python train.py --n_layer=9 --d_model=128 --n_head=4 --n_kv_head=1 --head_dim=32 --d_mlp=640 --vocab_size=2048 --activation="reglu" --norm="rmsnorm" --norm_place="hybrid" --norm_eps=1e-05 --positions="rope" --rope_base=1020.0 --rope_fraction=0.5 --qk_norm=true --attn_scale=0.381 --bias="qkv" --tie_embeddings=true --parallel_block=false --extras=["normalized values", "a norm on each head", "short convolutions"] --init="trunc" --init_std_qkv=0.0341 --init_std_o=0.0 --init_std_up=0.0341 --init_std_down=0.0 --optimizer="adamw" --lr=0.00272 --beta1=0.9 --beta2=0.98 --weight_decay=0.05 --lr_head=0.00694 --warmup_steps=425 --schedule="wsd" --decay_fraction=0.376 --decay_shape="sqrt" --final_lr_fraction=0.0 --batch_tokens=16384 --seq_len=512 --doc_mask=false --train_tokens=154500000 --steps=9430 --dataset="wikipedia_en"
Each number is 500 + 50 x the weight over its row's rms, rounded and kept within 0 to 999. Layers, rows and columns count from 0. Numbers have three digits each. The size before them is the row's rms in percent of the matrix's.

# down: layer 5 MLP down (transposed), 640x128, rms 0.158, rows 99-165, columns 64-127
# gate: layer 5 MLP gate, 640x128, rms 0.161, rows 100-166, columns 64-127
# up: layer 5 MLP up, 640x128, rms 0.161, rows 100-165, columns 64-127
down99 089:447465530571407570520464482540519589484569541442584491555418481627474524459486488541448516387557507517455462518436481387520428497484448448476589455460470447493497465484542466589411519463558440
gate100 093:469535528526543514512492558509439494522473515470533542548597462537495529518427488532349569562484516512560518461426450512435479510452494554548451472512514467467497494436407532487592498426497514
up100 088:439507474455446459515454496508537427560533467526561449629581339563459469468591456484582425460535512391467520467491516546443492514538512531522526490474457505457438501584467468434555440458447430
down100 091:482496485566503437455507575629517484394514530584474506463468431428460544457562440537459528465439437525338534444496514488582592459482504523516461491508486531529479614500460502539518543459559536
gate101 112:494526429528534487456434474542548413503507461473495558544570496494502508433448489597481446541521454438475504555540549522506583394494498466535554438486488517583557625443586497473525580539484525
up101 116:465539546559505464509494415482442478461515453506540470492563541519444527436424569650497448491497526497492417557545434572482479522431553525533541553521600434471501554469462413472546540517550492
down101 114:446470533376544523362433567498513493460572463513526508500493514578543530417493442484490536627518473507555568538461448501613438491518537542516536419488517481502482449551483572536435552480494482
gate102 096:620494417526550527531535507572522533565519547461453542591420545566527588512560558482479412493459483507447429446619506494501574540441492565511479500518491445508502541607503588476477586571467573
up102 093:552418482316478414493549485487461442600473507494571501484433473504489491460458491505477485489541497516501495481532507462427397553577514330576466587434502467387454523566513428457471507510465483
down102 097:451556544513480404501528433462516481480449493434558468492540482440503541574476514553470578490543474457565524437498554550476352527443463413437547500449518452550491516427442464552454530442519491
gate103 104:522544517476533540385501466559550448471474405496469513548502535504488448443393584503463517484505425478486503543510549590446474539482451513422452484519542424521595567462517477513477625489438451
up103 102:506505506517490320534514468459447475503552556415432451438517461560487478494474467582506506429516513590519419429574504563579475476549525482587521424532505553433503461536484436516579495511544553
down103 104:467506492497476530533476446518510474541493494469428494493532493449522581563520484538502516501500501442540557520544533518589575530401504562514533480466566605430520589418455504536541517455462511
gate104 091:533475542469592567553580464496449474532518492500470442476482517512523451506461492548469506461535506344435504467548463511495608485478509565460585416573547470578523557518514425533402551473512541
up104 089:540574518501558511380494542522465434473469454478601578515523410395422503480504446567504477559487447565539447513481465455512504477499479432562451479374524489597380462545464599467494521568530511
down104 091:477429506491489532520433505504517459574452523532499564474580541445480463649555545533455461531460482567469487477576391420470536522567413471447399475537483515516480465522565517523543547504566608
gate105 095:485513393590507452529473467581525443520611505459493488474504451537527488553524488581435539552474418496495493513567496543476525482562492508514487564478502487450523463468429475436423506403532552
up105 092:469460546610486497456508442566495515455574458536472552543532499475620518498519472471466441542471531496502530423565474475473468519589539517488456561510505450512555542520489458487487555511465507
down105 100:441535507505493390504462504554572405403534529438510521536465604600496482466508512505541510420476507487504518430535595574522528517573459513512454522500503600503448465517535488599520500418416461
gate106 092:530462557489442390527398516529505440434411529509563564559478451498517549522435428488460597502533487446511477459443533481491449359515485468490477455463475531465568505495446492385536560445629487
up106 094:520457484599531485572525437493472499583411501525465460445436472518491569503565530471535558436482552516445396512379488568617526556482517622464472518406561519543419485473530466500516569454464518
down106 093:463503520515632392530510596479472514535479489409440492474473509479579493473527526437504513482560530623493538436438526469506481541473555430578600500545463370528505486547506457504486489533471484
gate107 097:476557505484540529473493475496530530634444499518515531516512443523428501470444425531502415595455430541517442513555532508490468433521460447411486441560489477565485523464410479525641467568498542
up107 093:486479484413561526425489465602455505497506583537496440564523528480456571420513515569477536550581572488552546447488416495556482533497437435557492525431501520507389520485446493470559545474480503
down107 095:488596460520499533490499517479482552500516511492562432393422516479491596436485490464438461529541504405488470500533518505510466461460502410415581483571490449420476418481459571361589591518541417
gate108 111:508558507462589510552498557533555369541509523523517506499588471509538477456476513434437609489522488415474383517494530499542486493449462493491382450488570473540532531443471535557484553439484529
up108 110:481514416444516447440610484544447417527483562458525511513477507546516412493583535495414574481474462435501570433514506449548505522534507365544467435539488563479476484462526528423552518400464506
down108 108:481496613582509471518487520493530461451481517519501507500560544558510493533582517556511578460530385571474496591482504564568414460511517521494493471517523562497416521518580493516475549541444464
gate109 107:520471515543571536526426441561492455422357469535587528510450368539580443498490428579453481598547392479469436568544554551459514550406469534543482457497466431479462587575492511436476541501532564
up109 112:544504448472497433549528483559534611464426635501546535484409476521459513524598503535552501518512534579542388567518466497468440564475507547526582426475514563497430473445486576498561524477503379
down109 110:532425518456551596424493541573522537479482601424482514575472553569460514497466449446499573562554541421402441497465516515467518475471528537491551470486501564507579522554509506552531476588512577
gate110 098:564440404474496482511561398591469494494457371528489512600457539505469562561532572448482573452519514562514543520510513490464512626449461507562515536535534498589457550553550540462551530474559558
up110 097:563452559562488501445513597519554533394412553553422458494487490529541509531459519530542539472481523483462575507581493566476426600426483442464516391461469493516479451580506485508424547537477581
down110 098:479475573522571557556468474545528484502429481502450540338541505416476445507513483497524437504525494598478586519468430545473544515531501610482542453541524473546582580501467496456433466517429529
gate111 103:493450461443544458500540525592528460497490490482567476505545529534448519562474541440514456606579469520476451478445533580541582456539450484487511492548501495463544481564465419531532509571434564
up111 101:419532489423547585495528494530517352489500463504466497479481564492475492470559507412483539589541487506459522373528502513554521487478525500479517522485480562544537502575484364612517500547516501
down111 100:451418448483545424457469468502537496522515461588518469523510458557465498517501503486537447465448499694409561524521474705506428493516488483459523508533539550480493594500507475417517402494471521
gate112 098:533450516450586529516559519501422522586438501433554465525518492478473561523489466620388468488471451468513480510498613458430584494492542478556538514504493457549566473455435444461635490417575520
up112 097:525503465490586511521626535474472501474491455516356588512477497446540497549392456302496553493440412473465497572480510506507533461548516491526550437540540478543446504495492555482499494493480541
down112 097:464486531515523528497458463387577484465594415483488508412452535471598473461483548557586459548490614511465568547526476544552486538549449426482441513484421508513590507456515515587422448536404545
gate113 104:539496477462466565605571535533512480418470434439442434555547432578556455512446453531420523569508452494573523509523419497461566489491479558606527457561609435585505544572510462471542597515544538
up113 110:462400498423430521497558581459555516557574502542497469514490455502487504485481507510531521513501593483550523521513458473565512472465396521560452616508480411463464426529495518405538542449589464
down113 109:479431481485400573610511566451468516479485581535498523357512459584514483518460590523580434424486462447557572478507526534486473404471409472511542438503442550488589451498502435542458550502524483
gate114 086:517431591545496495554552441578407507501483445496449524539559479465436354586459439412470515540388507515621502510555493515460541528475523480508581592466525496500602459548500545554539511530534498
up114 085:470511470480537524592462467561454514544509462433427565586543486456561470503475466535522580399476505532621449436485433595454470562455477422558553520488566473406553495502553439617472554525528546
down114 087:531518456481524596416561561552520529509454578553517447635540493575483523487467456537452557569478407527482482487499558422493434457442525504504460494483474495489492459489471500533586408545411475
gate115 106:573566477467612430496507553523561396501417593441477483599541510501504451401487463443493511461531500508493371415533424542501563490453531456501486549485549425524449503543493486531484488494494534
up115 105:495544463494423554580475486516532535576510510477482458470528539521492515607501523555454478541486538555472571532413459493584523486542509452450472389561450542459490525492519453452491533464525462
down115 104:492478492572390484489470485551364518480433414536470476517604446658503469445462493497411536522449562519487488533523551463444491438478397483502518475512543502582512591510485494510530451515458484
gate116 084:548472512486383531548445506610436560453519513550500554623492446527477544473397459544480544493446503443541555432438473468528515477481495535387493498507552532528510484559516541449565515464559539
up116 084:573502535482443437502534531543392521476449499492484491506552401514571446534497481514473505512548424534433471483486541444510445568446402531539436537407492529520516520478487536441452533478485460
down116 082:447563509469486542468459487531514504553495444478517538508538530550540453536551530464524531478480447516497459383526581488545506450579521494506470513512567435602513485437546533570454450422451521
gate117 098:442454495452575455519585513526399452455494488488485421535521525579465609479516495539519507435519507479504482470570574552537530564450480508524485432562530535625499485447543501514417568434411450
up117 096:501558501428380536523480585554515559484536455549486472552529539519627530569493582456533440544462455552443426536448441507519484418522422452544505453486484478535459457515584578500484457514500522
down117 100:547523512510503615440527476538583529422475530610432441501452530474470506493556533551438616575472439475388509528440533502473524468486508536471525535510526503461377603506568491489479561579480495
gate118 083:523470493402511422458485454537526496515520534461498477479508562497480559559578559608459564485528506504495435485464492577438456475539512470399538539506487442541480413463432544496467455428508468
up118 082:600536510650426464563469524469517510481519532545501609522521558502541513564429610461503530533537505548547448513517485495516510446435504458550510484503586451481596538491513491577538527455570516
down118 086:510514507449494401501433443509587608481480523493516433496465567569523430554487534546591486465496472498513510629467482524472504560528503524521640553435516457514476505472586508410584486551434528
gate119 098:587528571491540497511416535519499472480510478495466462567482454490598462551513543521449431509471485434512418452480461469471584469518446389477406489493579485558458545566549462479447508482524565
up119 094:562497481537411529426549527441390476479500559554365481590513533506465486544448435566479489464544481558421523510546465517380563541518454578478433435508563535524503449529477447443612471449445482
down119 097:489537536518494661423610483444572519476438567570473463465523478472484539463533560558573526510512489465554488423553442501493460487570528490537518477459481451467556571485507481478420509519644482
gate120 104:521488491469451592593525506537538477535379470411461550543490572529532451575421423552470480526555544497478538479492513486573508587421458562437542494530578373599514529562571525554421537490499535
up120 100:490568512618554504582553573508593470514493516517504457562552529580540494479486475488472551545427612569489464482518547487522460519530439522494493576466524496485553474472487551520512500581456437
down120 103:476466552500507540444429497524568519482496524508514627496514462559527453445513530462488494520558524570443491401535561513464501539474579523432483456488484588488473452499564558608534550572481588
gate121 093:449518550525479529434550544516507462552430501386419567540545462562507476460512479447434443450501469397482531495479586568423525410500433474548488530450490475544532471507453405532521511560456585
up121 083:464454414444472535499526449492497494535482506473500572490524449551456480494541505534491508428424516505556560548420526577455463429540487412522468504475439568492469536502520498528482513551505503
down121 090:491538522458535561528487626485528522469467486511417481497532501582521512370576527408561561492446502468539504486505524570504503510452585436550462481536414465474440496514570524477511423401523480
gate122 094:514628391595523503484527487578370551502485512451477497581537494531494544488536455509479531547502554540472429470494484472492584465496452523544514503528373481555512579420526459472526634587537554
up122 095:414385595422462522498530457528547454525420525407541507560486435529447488560464513403445470556461490517388501576550535547544391509538509480470489466540536492477530523542459467491568510444537492
down122 097:512456492489506454471456522485454470450502515566359451448518581449476508561493531516507470503460468380499525482482502561507481482510436512517412475483519460433539571420537527540428416453490474
gate123 106:475385529551434548500502475498493428494535469505485470497594440551481508468418526555436420537501551392458499572525586530525466418459491494541432452524576481568375578378505421419530615390460456
up123 108:502429540557479508482466457456488485448544471487525452570546597479465546426379477512486472510567493519415488466524538505426485366476521583526487502541507455568448473540455470483533576447438409
down123 107:476647522487578561433475554502466488433462552423486495506536515496530434491437529491450513552443449588468521443552544535523380476539587429521461538510503500473567508490485552433515525516473503
gate124 106:503465548523500473450577530636538444517492496527439471530511501491505545476380501485489484528429473407437515462527481561501522429471404534452469548478613519594471529550495567507511566531520505
up124 103:521483539384552428403448563599603482534498488544558466511468475477549488494506532505504468466469489458476581513491492597503478479460509520523417571516479559631485459511586495543466494521439514
down124 109:526512498569585564470531478499448508572506459559398567486429420445484537431463505624539428480506486501433489390443472464476493522467559470511542437560561484443490628593489534550487482492530427
gate125 099:554449520512406478552551525564492329481546463470526513593539470542534492525471451468470490567542433486555563544513510575613513544540537549418501521516471499511555426455570571509497484460478488
up125 094:424514501410493471521502429407497532485507477555478514424477602442519512458539544502575467594607516555474448476530572482483526481418524458517472440594588508501505594474480449508519523562521540
down125 096:371587387451576541485500515524560545561510496539442534528471500474508519528469449440501499447453549569466392490495468635404441530538494370567596429620524533504516510466431504504475550453561507
gate126 106:496469474429482556552477547471437400496540414421460527534460481505554551453414555536425612508486394380519456530528483529570516432488495475539455553517504505501447544545502555478545522584527523
up126 107:446432479516447508502589536574521390564576414537470604543430517560484576535539493486498569393492517543510495442530512544578422536511481494560400452479575478516547546466498542644498554492526518
down126 112:571451496462534548480479545433542579479540476468509536537392391397493466416532617551465523580549382479529479544476570412508427493434522491540564514439496456482488437506531494504533547590579525
gate127 080:438514484508616560483498483515500489588592551485466477502510518548483530484524439547512518473408530543494344478468435467526565452515509455399454604537365511537501542505561418604578539501566586
up127 082:487479471633460469577479472477528454481444408524573600536419468516484547495507569468466523465542487564491547540436529494411504488517457451466555522569512491520423428470514524548453478444514401
down127 079:512543500607439454556533483576461544601469501501494489459542499432551480617449557552504451470487453470530476486536477415460511561508574496599423465497543488539440526489546514412495474538465522
gate128 104:499518529530518518509501500565535356450474608458533558433493498531511536580508599452484571572521428457453515466554538554523582469518459457482480482369532514506460596453413447488486496616599488
up128 106:481492499525427500531494470570481615464566522486483581472502394504556535506473562494525601629467487480590488523524438509461414621466541516444517484493521550536550481504475488556552533521463449
down128 105:569512489471393535492555498505584534494513552397561516505428547472489495491496467495504446435540493453520477503499561498506459514529488480467552499458469538502590456495428510481375422408556441
gate129 097:557406443472505555463472524547486467589520425488489518505478516495454515488493464432481480522520501573539552466496551499461507467549526456506517569513498506525380563507511626538454496439510496
up129 092:455627577455468448526502496471507490529558529532470480467529425444600545499564497491508541539517552445474475524561433528571588505446465509459488460493499536461485407448511452447624576520447505
down129 098:493605468489489473524520517550502474516473434466462495423472456753492599441556452512460475446513465443488450513459516452553604431496404540516390547465492493474493529489517440496520526449515531
gate130 102:498487502466381535511524600541448458559471470504501500541537524516487453576532576461487376499467508553468459478532511615466528502463458431454472504484503476638480489408464500441455524411434427
up130 099:419503449532494599438591585503493487485511401526541517556618446523495434507473558462471418426380501536557414563438444527535477475546464566523482475585468492583507492459495470524562472462501529
down130 101:544468527565510455545523454528504520554519493494536568531471507529546554516510509503513486578474436492455458532566487485521475502524462519560511533539336452529535601485519484489510473442477499
gate131 095:592509511462518580569521616539579373407530421406469515532475521529454478519537494548528529617463435556489403473521506559452503449528470566545470496486474492490468514464512437455588539494486471
up131 091:491485451448503430451436496438459550480565450517356516468417573504503520517464608537498433522476493598484509471520409427570494469424478534394450514538381470553527526553503505494527561526440539
down131 094:481486585485516506583531478526526538566539488517474459548633436417483524399485485440535419481579577470479517505421568504415530558478444530442408436505524486552533507464488501491466387449577465
gate132 104:492492529522506505464482441551493536507507456506589457540572511486498471457409438481321496558491405446670492491481544496477591527499486500528543501452515507541546476474512497538505519555559462
up132 101:510490506468558536497489428487449425466465360534486478450418544496565478511517484541590539549562653514471578469506571478477510489556537521497388510620482493549413520510513611493478540455403467
down132 100:518493480503555475545524618463488456480541412548481489478565542434488489559558509519521497477500535435404452510599441494511548519514454485447526527536544516400566478549486528490503448551541415
gate133 112:519599487548466456519419462634530525451455477428460543558541615534468454506454502565484571581467478493429442507544499483558585503504493388571447488465511409446483559603523438527492521549562550
up133 115:530541526436545485565450528548439538509463427478516477459476555466613584513509437514524564478470509413573520529538519531432424480529519501564528411479605462544568543528428564548455539434510489
down133 112:476495431410431580507509602515523560495530371559582440520503524499530515554501480446437493467508565468526549518506595460568394540573422454520543465552532537436523474584513581496529441528481463
gate134 090:528475524491527496476540534595406555566456413494533513568434508574548565543386466581450464452484457498546457434535535393467483539462464506438463499448475500427554529460548559562583521541461503
up134 087:495470547378478564475593478511570475436548495493458613456424483406388475541505441442531500520481499562442448548543575497498473439445574523507564516509387415496464472551536461531578507444482449
down134 089:549493530531552443527516572403525495519577469473445412442424554399549499430535465543475515522654490494484494494492468481565531542495507517518450485553498488412550464537514492494474558591517633
gate135 093:481468483453543453557484485564479392542444490375440575477512535468513530476451499428513464483490488533458538501571516475435419523414456441576427457532575539505396489505384494560487535574424491
up135 091:510450454525498505563456515485489497468539559576443443543486460507584555407474531513474442471427486429425458467561509514496505493522534490500478475489508425505533505574533521504465555496397504
down135 091:453522527501475440500426532528573453510502549493580527460533493613512496613357452504466533446497427474462528491539525531447494451474499423560512580516438462540520513450486472473527466509437510
gate136 102:484529552495425542520662491518482462518468527502503514554588537550562494468443564469486478562519469498509461503506604521503476513520493488523396462414449510574521560551516476544470585433476495
up136 103:562452490467482520534519518431449478571473480563512538453535470529425468496475579433542620503527523449547598511452512453554489453531491496450484487510517431496404530416488516512474553529495485
down136 103:418414538461384447513496502457464513559427532524459560425498500412555550528538508491548451523436492520565516493581504521587457541554504438479542470558442444427602424594474485471490467536488571
gate137 101:484503613487496503439490392501441520484430431436544630511614539528545545532520535520505503468497496622474583596542495509463488498457487485566479519458567453532524528503563455553417547498527505
up137 096:482537522415496485554461491502536454498581437470543482499533537529421450508487495474497450497515490514512592552551610440486401617391551506462515484551467575468615583479438532530587510493527524
down137 099:380546563536477455402417442525538446554577476458462550567517486574522581548455518581401452469457527568484458525468544566515513473550452502465530530497449543530540460541484539503403565456480411
gate138 105:576517486576432536546452501619412441477448549420481490508510492533492425439488452465533524475476468492478480452493555539424582513521453480571404608490504444510497521452511515549413443434390535
up138 102:479512531602465463489443454458494599482484408482506512497388466492547523508472552514488536504584477467485573549523462535542538458356566540465626540550466447480590534554534535454467504485465459
down138 103:488469523544541501517474486486585506523544563446538517523566452463384497551509473514432443535586475599502487526505492593529541457540433393418550516537401510559421479468545487477507485508483515
gate139 111:554527529474498512505425474565591482419398482506508468531592437520462519522481500529512448484633517564571488536601537561580540504425465522544495460480498443565415491475568534441493491456535495
up139 110:478539542581452416573469510521569556665489517474479534501555529457488565470435542516459587441473526551540524420491467569435552460561417522516493489472486537442554449548439501584547518604564551
down139 109:453458519458515535469509463493412513489511516566517503528436545559560495568524489477483505488447571454525423490488444436552403452417465430453545406531484521547434512471518494432577532490532476
gate140 104:521500409519421526473663502497429514490528511507547482465507491520418542613520475495505520553467489437576476564519615500490526493472480546519433522502481493554503429521451439503578567540528423
up140 104:501544471424505469415517537462431474499533604465557504394545465573496481516542385536476539502567446485413415484495580439538436433551499466510494536471480535538511455501495432478587439480506499
down140 103:425529538441593530513432408486479559493531440403548543521435437553506414433449523514536527453438583505563531465506399551490486504371499515485433484423489457445519545557489530531455482381450424
gate141 104:529555553525570560523491532579504465441430488430487529472491507499480482505460527452493482583509440483537494503475531559427503561470483525515459408495570458554540515550479492482582570435558557
up141 108:655530494556503466532563500471427429507505489563478547475504573462612472454564524486502419536578407529479452438556522529496488452548489485423496526551605523477556542495448532499513453480471518
down141 105:481524517479450420434536427496529524526416603466512406440417503397515552528480556480482421495461500521413458472390505462448426550426482381552393472484443533517462560491525461487467459413413567
gate142 095:474444502383479473525553588538541484467536486412521557580506432507438502602592488540502517576521484470518429513516492457560545546532489515575467608422502431499430552515440469489484544464477451
up142 091:390550421469413574432591524481517536442481517497493523457675566535447453511471474496435575450465535437580516514505476465440491432489471442525541573517545501521502464496505533407496441468429463
down142 096:525499509459467476468522498510513446559500506426576441529500479563452599483503484528579500474460449463565465586535510602489467488560481529504438437493485584284514515433512573479452544452380476
gate143 107:616496483483574509473536555545480464525455539449601589545555465490572549535452521494503452529514436532478473529508584502494508498517441526582548456455511456516504591580522546503546475467526427
up143 109:536588511575549512491445460434479459564549438587579552524439429476501542473575521520433432497524496533489470528498524481552377420522506486502486555558512430492569519502484439563414524439575522
down143 104:512553515513494447509390456507533512633518532457479506413420504553495417487514491587489403518514479460519425521445571513438558517436511521475451481425455450470529476455430457467593432490497438
gate144 105:620566445518470520570535475544481498466520416461515549584489490452554549493455534481495488512489492518487544432531504572483535433515530470564412615498565386567522537554485521568489543463574486
up144 106:451515494578446516466520441484487463579536457586478520474461436551513455441504406537488572541480467535551541414477488426461503588563541463458529561542413535444472516485422517411497552506349614
down144 106:486429561537482413569507470528391485450527497561468524496525467540483534483483420481526467549526477482547468452485462426524510486493480426518478580490461496480506539476523448500427576403505522
gate145 097:503449515482538541477494408564422495519465510465557478569523509483508526459466373484526522479477463551426494443493498506550539504488456535564468418476556490563546393553495494482449500552505545
up145 096:568475528454520588405549367486490529563571515494568453571510597463409504475530364540564554533518482469417559421438451470571530508520506520497486502494511541485592441473491473508532493491572599
down145 097:505424475473546544490483520529557491521491449590481445451523451561528542477553453469591382489516517551440524506475545463569377574483518499557475441565589472508394491581539534599524566460513468
gate146 103:632521487457456457527477477527507397599532555485468507514488508526462495481473449531475489534536474455496461542480542514453495506533432502501519477537501442574512477394583439463440541537472523
up146 103:477460503552444507517567543533537585488435447463554467531562447577506468513445512326556527491655516485498483490476463526589429472431503609504546469520528584487438432481557451461590454435457492
down146 103:511522489497542502482480513546385457491524491551516444494442505533538543434491609510474423534524490406480491519566495512483531513448496485510458477476519471506566533515409549568502499420528525
gate147 109:553523402523448461479556528522547413587408505511541517475464544565455544492431480452470477604514477573518448511481521580548504492492447538485501461533555434571485589434511524482434477444521488
up147 110:472487462483439535405601635539555429541507516532475469442491499524512527507436518479575441478467467563516538426490545533563532549506500592388580512471531529529617559529443459455429509514534485
down147 109:414504470471376581454558538468502449507465557518493452483452527526541536437446448497504468484564509579481420378439412558489554554503564448471521512506521532462473428496532560425455385536506502
gate148 103:538556435486635460482531598598439487484503385471444509541510544498496496501468546514563542567551414307495513495578587472428512431517458524492545456566515465517493554469477500494529518458543476
up148 105:465437602492439487456493513506565475486462531467528472522501433448554533450504463481483470445479562568475487372441452545497518431553508441428412577423363436551461476473544513481438574599538498
down148 105:507531493576492568549488397527596483596503482511559531596514491527483445477570389426506516537459553528457487560495487506625595402420481505508475507460475469491473504520525496541499550568567435
gate149 073:466537505460480498573482465564524483445635485545453491456450470449526486556546476417507544464547585543452451419454541492489496528664503494560477487386460581551577428465460494549436517470552507
up149 085:453548518482538502463495555500492509502554439514550473544467366502610523460492553498429495473450524541612435420454516528402497513538463463530497427530474493396597531519532480517489466618635578
down149 084:429484481496433582496532481523583487450443547525481499500563559504411473578482422484565577502449411473466502522577535537504395559510525495543571471514463629552434464447531488477527487373499483
gate150 100:533519461526541576440567403513486484450504485457494542493582496509518614387528450551382471499602528493576450554544558597509576467508487505515509462542540468519486524435567441387553486552449521
up150 097:414499426528427437547436477541381454495537592496496417492454498466451463499491537501550464450433551531508469563621482447438545462504525496568471523594496468551471519563407434483406502522485499
down150 097:533515500567423580524574463448556503470482553578500558476552582580518601488472515523514518486522477557588496543553452451543445515427486553464454461452437557574468494529499516500549542554504504
gate151 105:491524546496448498486575495577472304507455505479537554624523529558474485503479553547459491438447518523451506567414485437456546433492492496510459491532508454491494537504453502498542545432528528
up151 107:570538541473483568537473490494513549465449468450480552465376505499490568479487509534515485540431492412480452434536605541583476439373490493551458456507444539512479449581514541475422501525480434
down151 103:615396547510472509550533468459503559475450427500522576467538442560415545545519578426550432429485495512513537483510501518601463430545479533562494550491487516610461546534542454482583436585570497
gate152 098:542569500432459547556436564494504437512525536510514466610468494502471569591445531520468529470506484490531474538540471445508515569379480540490514519538556427510576470552506502508356480574526514
up152 102:507485488483414505527526441482497493533567481438578494530537516533457546578477680502497488449578597507482523504552437506486551583491428562522467469568474561461526517470508534609513534406484571
down152 102:593445402451506508521541508555409502484575529420502500551480429486399596489489517537485515548426556527553479482513534548510407517450555468450504488527498515558459469433493521530465563464503491
gate153 099:449449441547505540510604481588429480457542456431553422573599465620506450469565533511529525501591542533492557584499543537499444530514494502459488559408509534519528471530558464536535520492462563
up153 094:604537491544474490441480562431563482486523517486395521454422527448518615543440510499473471511505459540530501548540497497505554547492696433544524465560389422467482469582494523504455538547612497
down153 097:549474546514529457383518485473470454509469497590429465475539467448462495508492505527521378510445467368530449420513593552448602502576467502544552547395494486417480527466493502421511546527519543
gate154 101:596422443569512568505541505474409490530449540494500532611502475486556520471426589511433515594545451514472474510549547511564531537501439527429509459510502511499498593534531408459518471436522534
up154 105:482445445513477527495586459491451568490483552525484549587470491476541527470502565594543502544539532555443477418553473467614458488564445485450456467555437489502574496537525497561548432435449512
down154 098:535444472493547535485490539340478504492513571532570572534455494422602428475518550504527526540548440596443554514474531479528477543473528470516565368499512478372424553569508494491516364494525484
gate155 108:530524413488458516523538432552495533581429481444479503503499393528544510556423563447481575580512514480474514391482469562493478599378463465438538406517539444518494512573537497522534491522493600
up155 113:503551513362519524507585530542502479432509546531514477538509497556597488544474476423496420582549568506512472386478426423547460416495442461514478442513477556392646540493559489447526530523429541
down155 109:450460544487494528488538500518466530428488523527455503504547426490459490483389453473590448525530563482507513358523524472545476598452460599469486485546409518563534562528502392450497498412450512
gate156 104:582562506484498541546475492495447495514543538378459506455520542529488561512450417541433497524528429453450519443528580511488456461458529475478437443529510528579568554595572478544458463443609458
up156 100:522565583446482453545487544464554434536398562599501455549455564432567546485574522448496425514544490526520497555475403499504496522554540498458539514507494505522441377458480478449506528443501544
down156 102:460482557572523469517527497592490502520529496584456477470527487398448581475445514493529502450467482456395522530489547491512488432568475517434462478510495483530469565427565465463454432500537406
gate157 090:588457510568582585571519534445508453512496531488500469435519487462450571501499500413496509513553457444480540409482479436487554517506498429508527529507546478616489578472437543502446538467461504
up157 088:522534479558535497504507562503515489617545469511514617561529439518506557405466535486514482565492489476578526511481483446511521483544436497598553528526535484453505433602471492394526448467496500
down157 089:545489525453463403586466511395418493512663522521528478440527498649540485540546518511472492594457536399507498543500514523580430531413479418484441443454492499484429488448479444526512583546512388
gate158 095:527524446388516532559547494488495476592509606541548430518469490528477510496494532482389514525514513512570560561613467505486482469444469563487514526565557471546531572484450434552400473555491526
up158 093:436483441529478465485469553475478545496549466503477502573505455537573580569467502512544437456565515468493453370446475495569510466459480415551450553449545465551364492498510459528564531494575463
down158 092:571400423503457458473457492483475425407525508471518363601402547537435495454472451486508504438540518521491473442604530447451489444481432504527522536526521501545462537494466420525516625519428503
gate159 097:486401533420532653499464470497466486494439489439448602560564523549538459511463565451471549539499458521595460485430517485497524601473499471515414503437484474515514521458567502498540455493541427
up159 095:541495539467502425439502465507502571546449505576560496473411535550546493438524497568513566472467530462436598536471471464512433497504502445467458510484483458542569443479536432596498548496505505
down159 097:538563496556444497510492563538478584604478517515496446461484544356457472518536555440497532511478533543503518608575511509421518515482538542469503577551444527484439544474474512596481498550541504
gate160 097:558497430476508449520442525579480481551535485559482459476470570581529489425474528597479518487460457482487522548543586573546559452518493535509469507639498417511453442505549500542509508565442461
up160 092:576481524500486475514518532513461520558445437530442585500533465503431527522435606520461521398476478485514522478468500571483588404470548569556518456520601495485500435564495588525565477417551547
down160 096:563486485403438507532543495433511522540426458621529491551529548340473491532404510494554456572514498547534511391473514475578502506438504503439499521500512451565476497552467581542479484505468523
gate161 099:555474521508550542480446554480537516529542421434508545547573440487475476488342566571486489533575503507541508525543539566488457606436513589595539483605540444531514543459471551523576529460512530
up161 098:499513525518489559562483538458489503499470535498558464388546527448508526531505510454486553454489559473464418474537557557473551501552525440465438452453663544485505561569537464475458524469491468
down161 098:514530574515423424498576530408511458434485409463444529598486517614555522536534459499436512517437455457486381466498529458451539477536525418476593422518442530494482481507469507485428536495562422
gate162 102:453512451542529495501506471517533470561494494490445431456533494519527460477496446453488472554537463495497592479486457593563571504475449508570462458439470407488505673472470438437526504508494557
up162 104:513425514495545457450454587533466490454467407480418545523487539490462466591486518531536484417476511476508520454462560501466447540520500459543518499554437528518494451499423526431436545529523477
down162 104:468492495577517511552571545524507442501464505487576552529527468560464411408440546424465542530449497548497435548539494472460547460477490550564505528508531484597519489431522468467504457523536596
gate163 105:512612484565566511582472541500461430504462457464519485593539516491534497518445418474462505562518491488515459477521513507431566509569506601540512547448560445530547526468444522470470511483545542
up163 102:476544606496411497497501477485474502539497483521460450446405462506468466520475386509421433549427449556509617443537515486469497470392576519443465410595563556512569531490528424473443500463461515
down163 102:550423564529459465509507479501469431547538530474538470500473508618528527414461493457549539512513378443557505552575430581520452514507563525465483481506521549508521564572469471485546574490514481
gate164 105:547484432480528469430544431598495436541444599409492573457434594532507447495462484530508482498556420415546511539451507470491492480455447482408555569526482470486511555583549425475552590553504515
up164 109:507494484567435529422499528554450536467504563449559538513487522471518537535499519535470489566563453496473486604462551399536519542519495451497471551443519509437490480565468556523579594457540543
down164 109:571467455524494526587545535425474476470525550599521481463462496416569437554549549533564601514421464527501589568397539482480532486405487535449503494478466548586516491473478557465505457542475496
gate165 092:496529478540490489475483530500536431585498558532506568499481585567478469488454539490448501593429498554534498521566548559552566418516459523542422464481475455481539521453431434617474519511509542
up165 091:490514521496515481487513559512586456529446567528568620462557609476517406540521511430458474432427535554564484550532485586525520467474482517490522503409506530548523498483520457570496519579482433
down165 092:494517475521443435496477443453488493512495546512499466567504526499502525587481485511508507602474475500486513549458536536488436534585565548507586520498498522459478456527487442493475421437488408
gate166 102:512500530470498517462515448596487451467435410463535545450567449535567434555424539565516540500455547400555488387440585579479461560460449572455428524513567454593413499541616475568490569531552543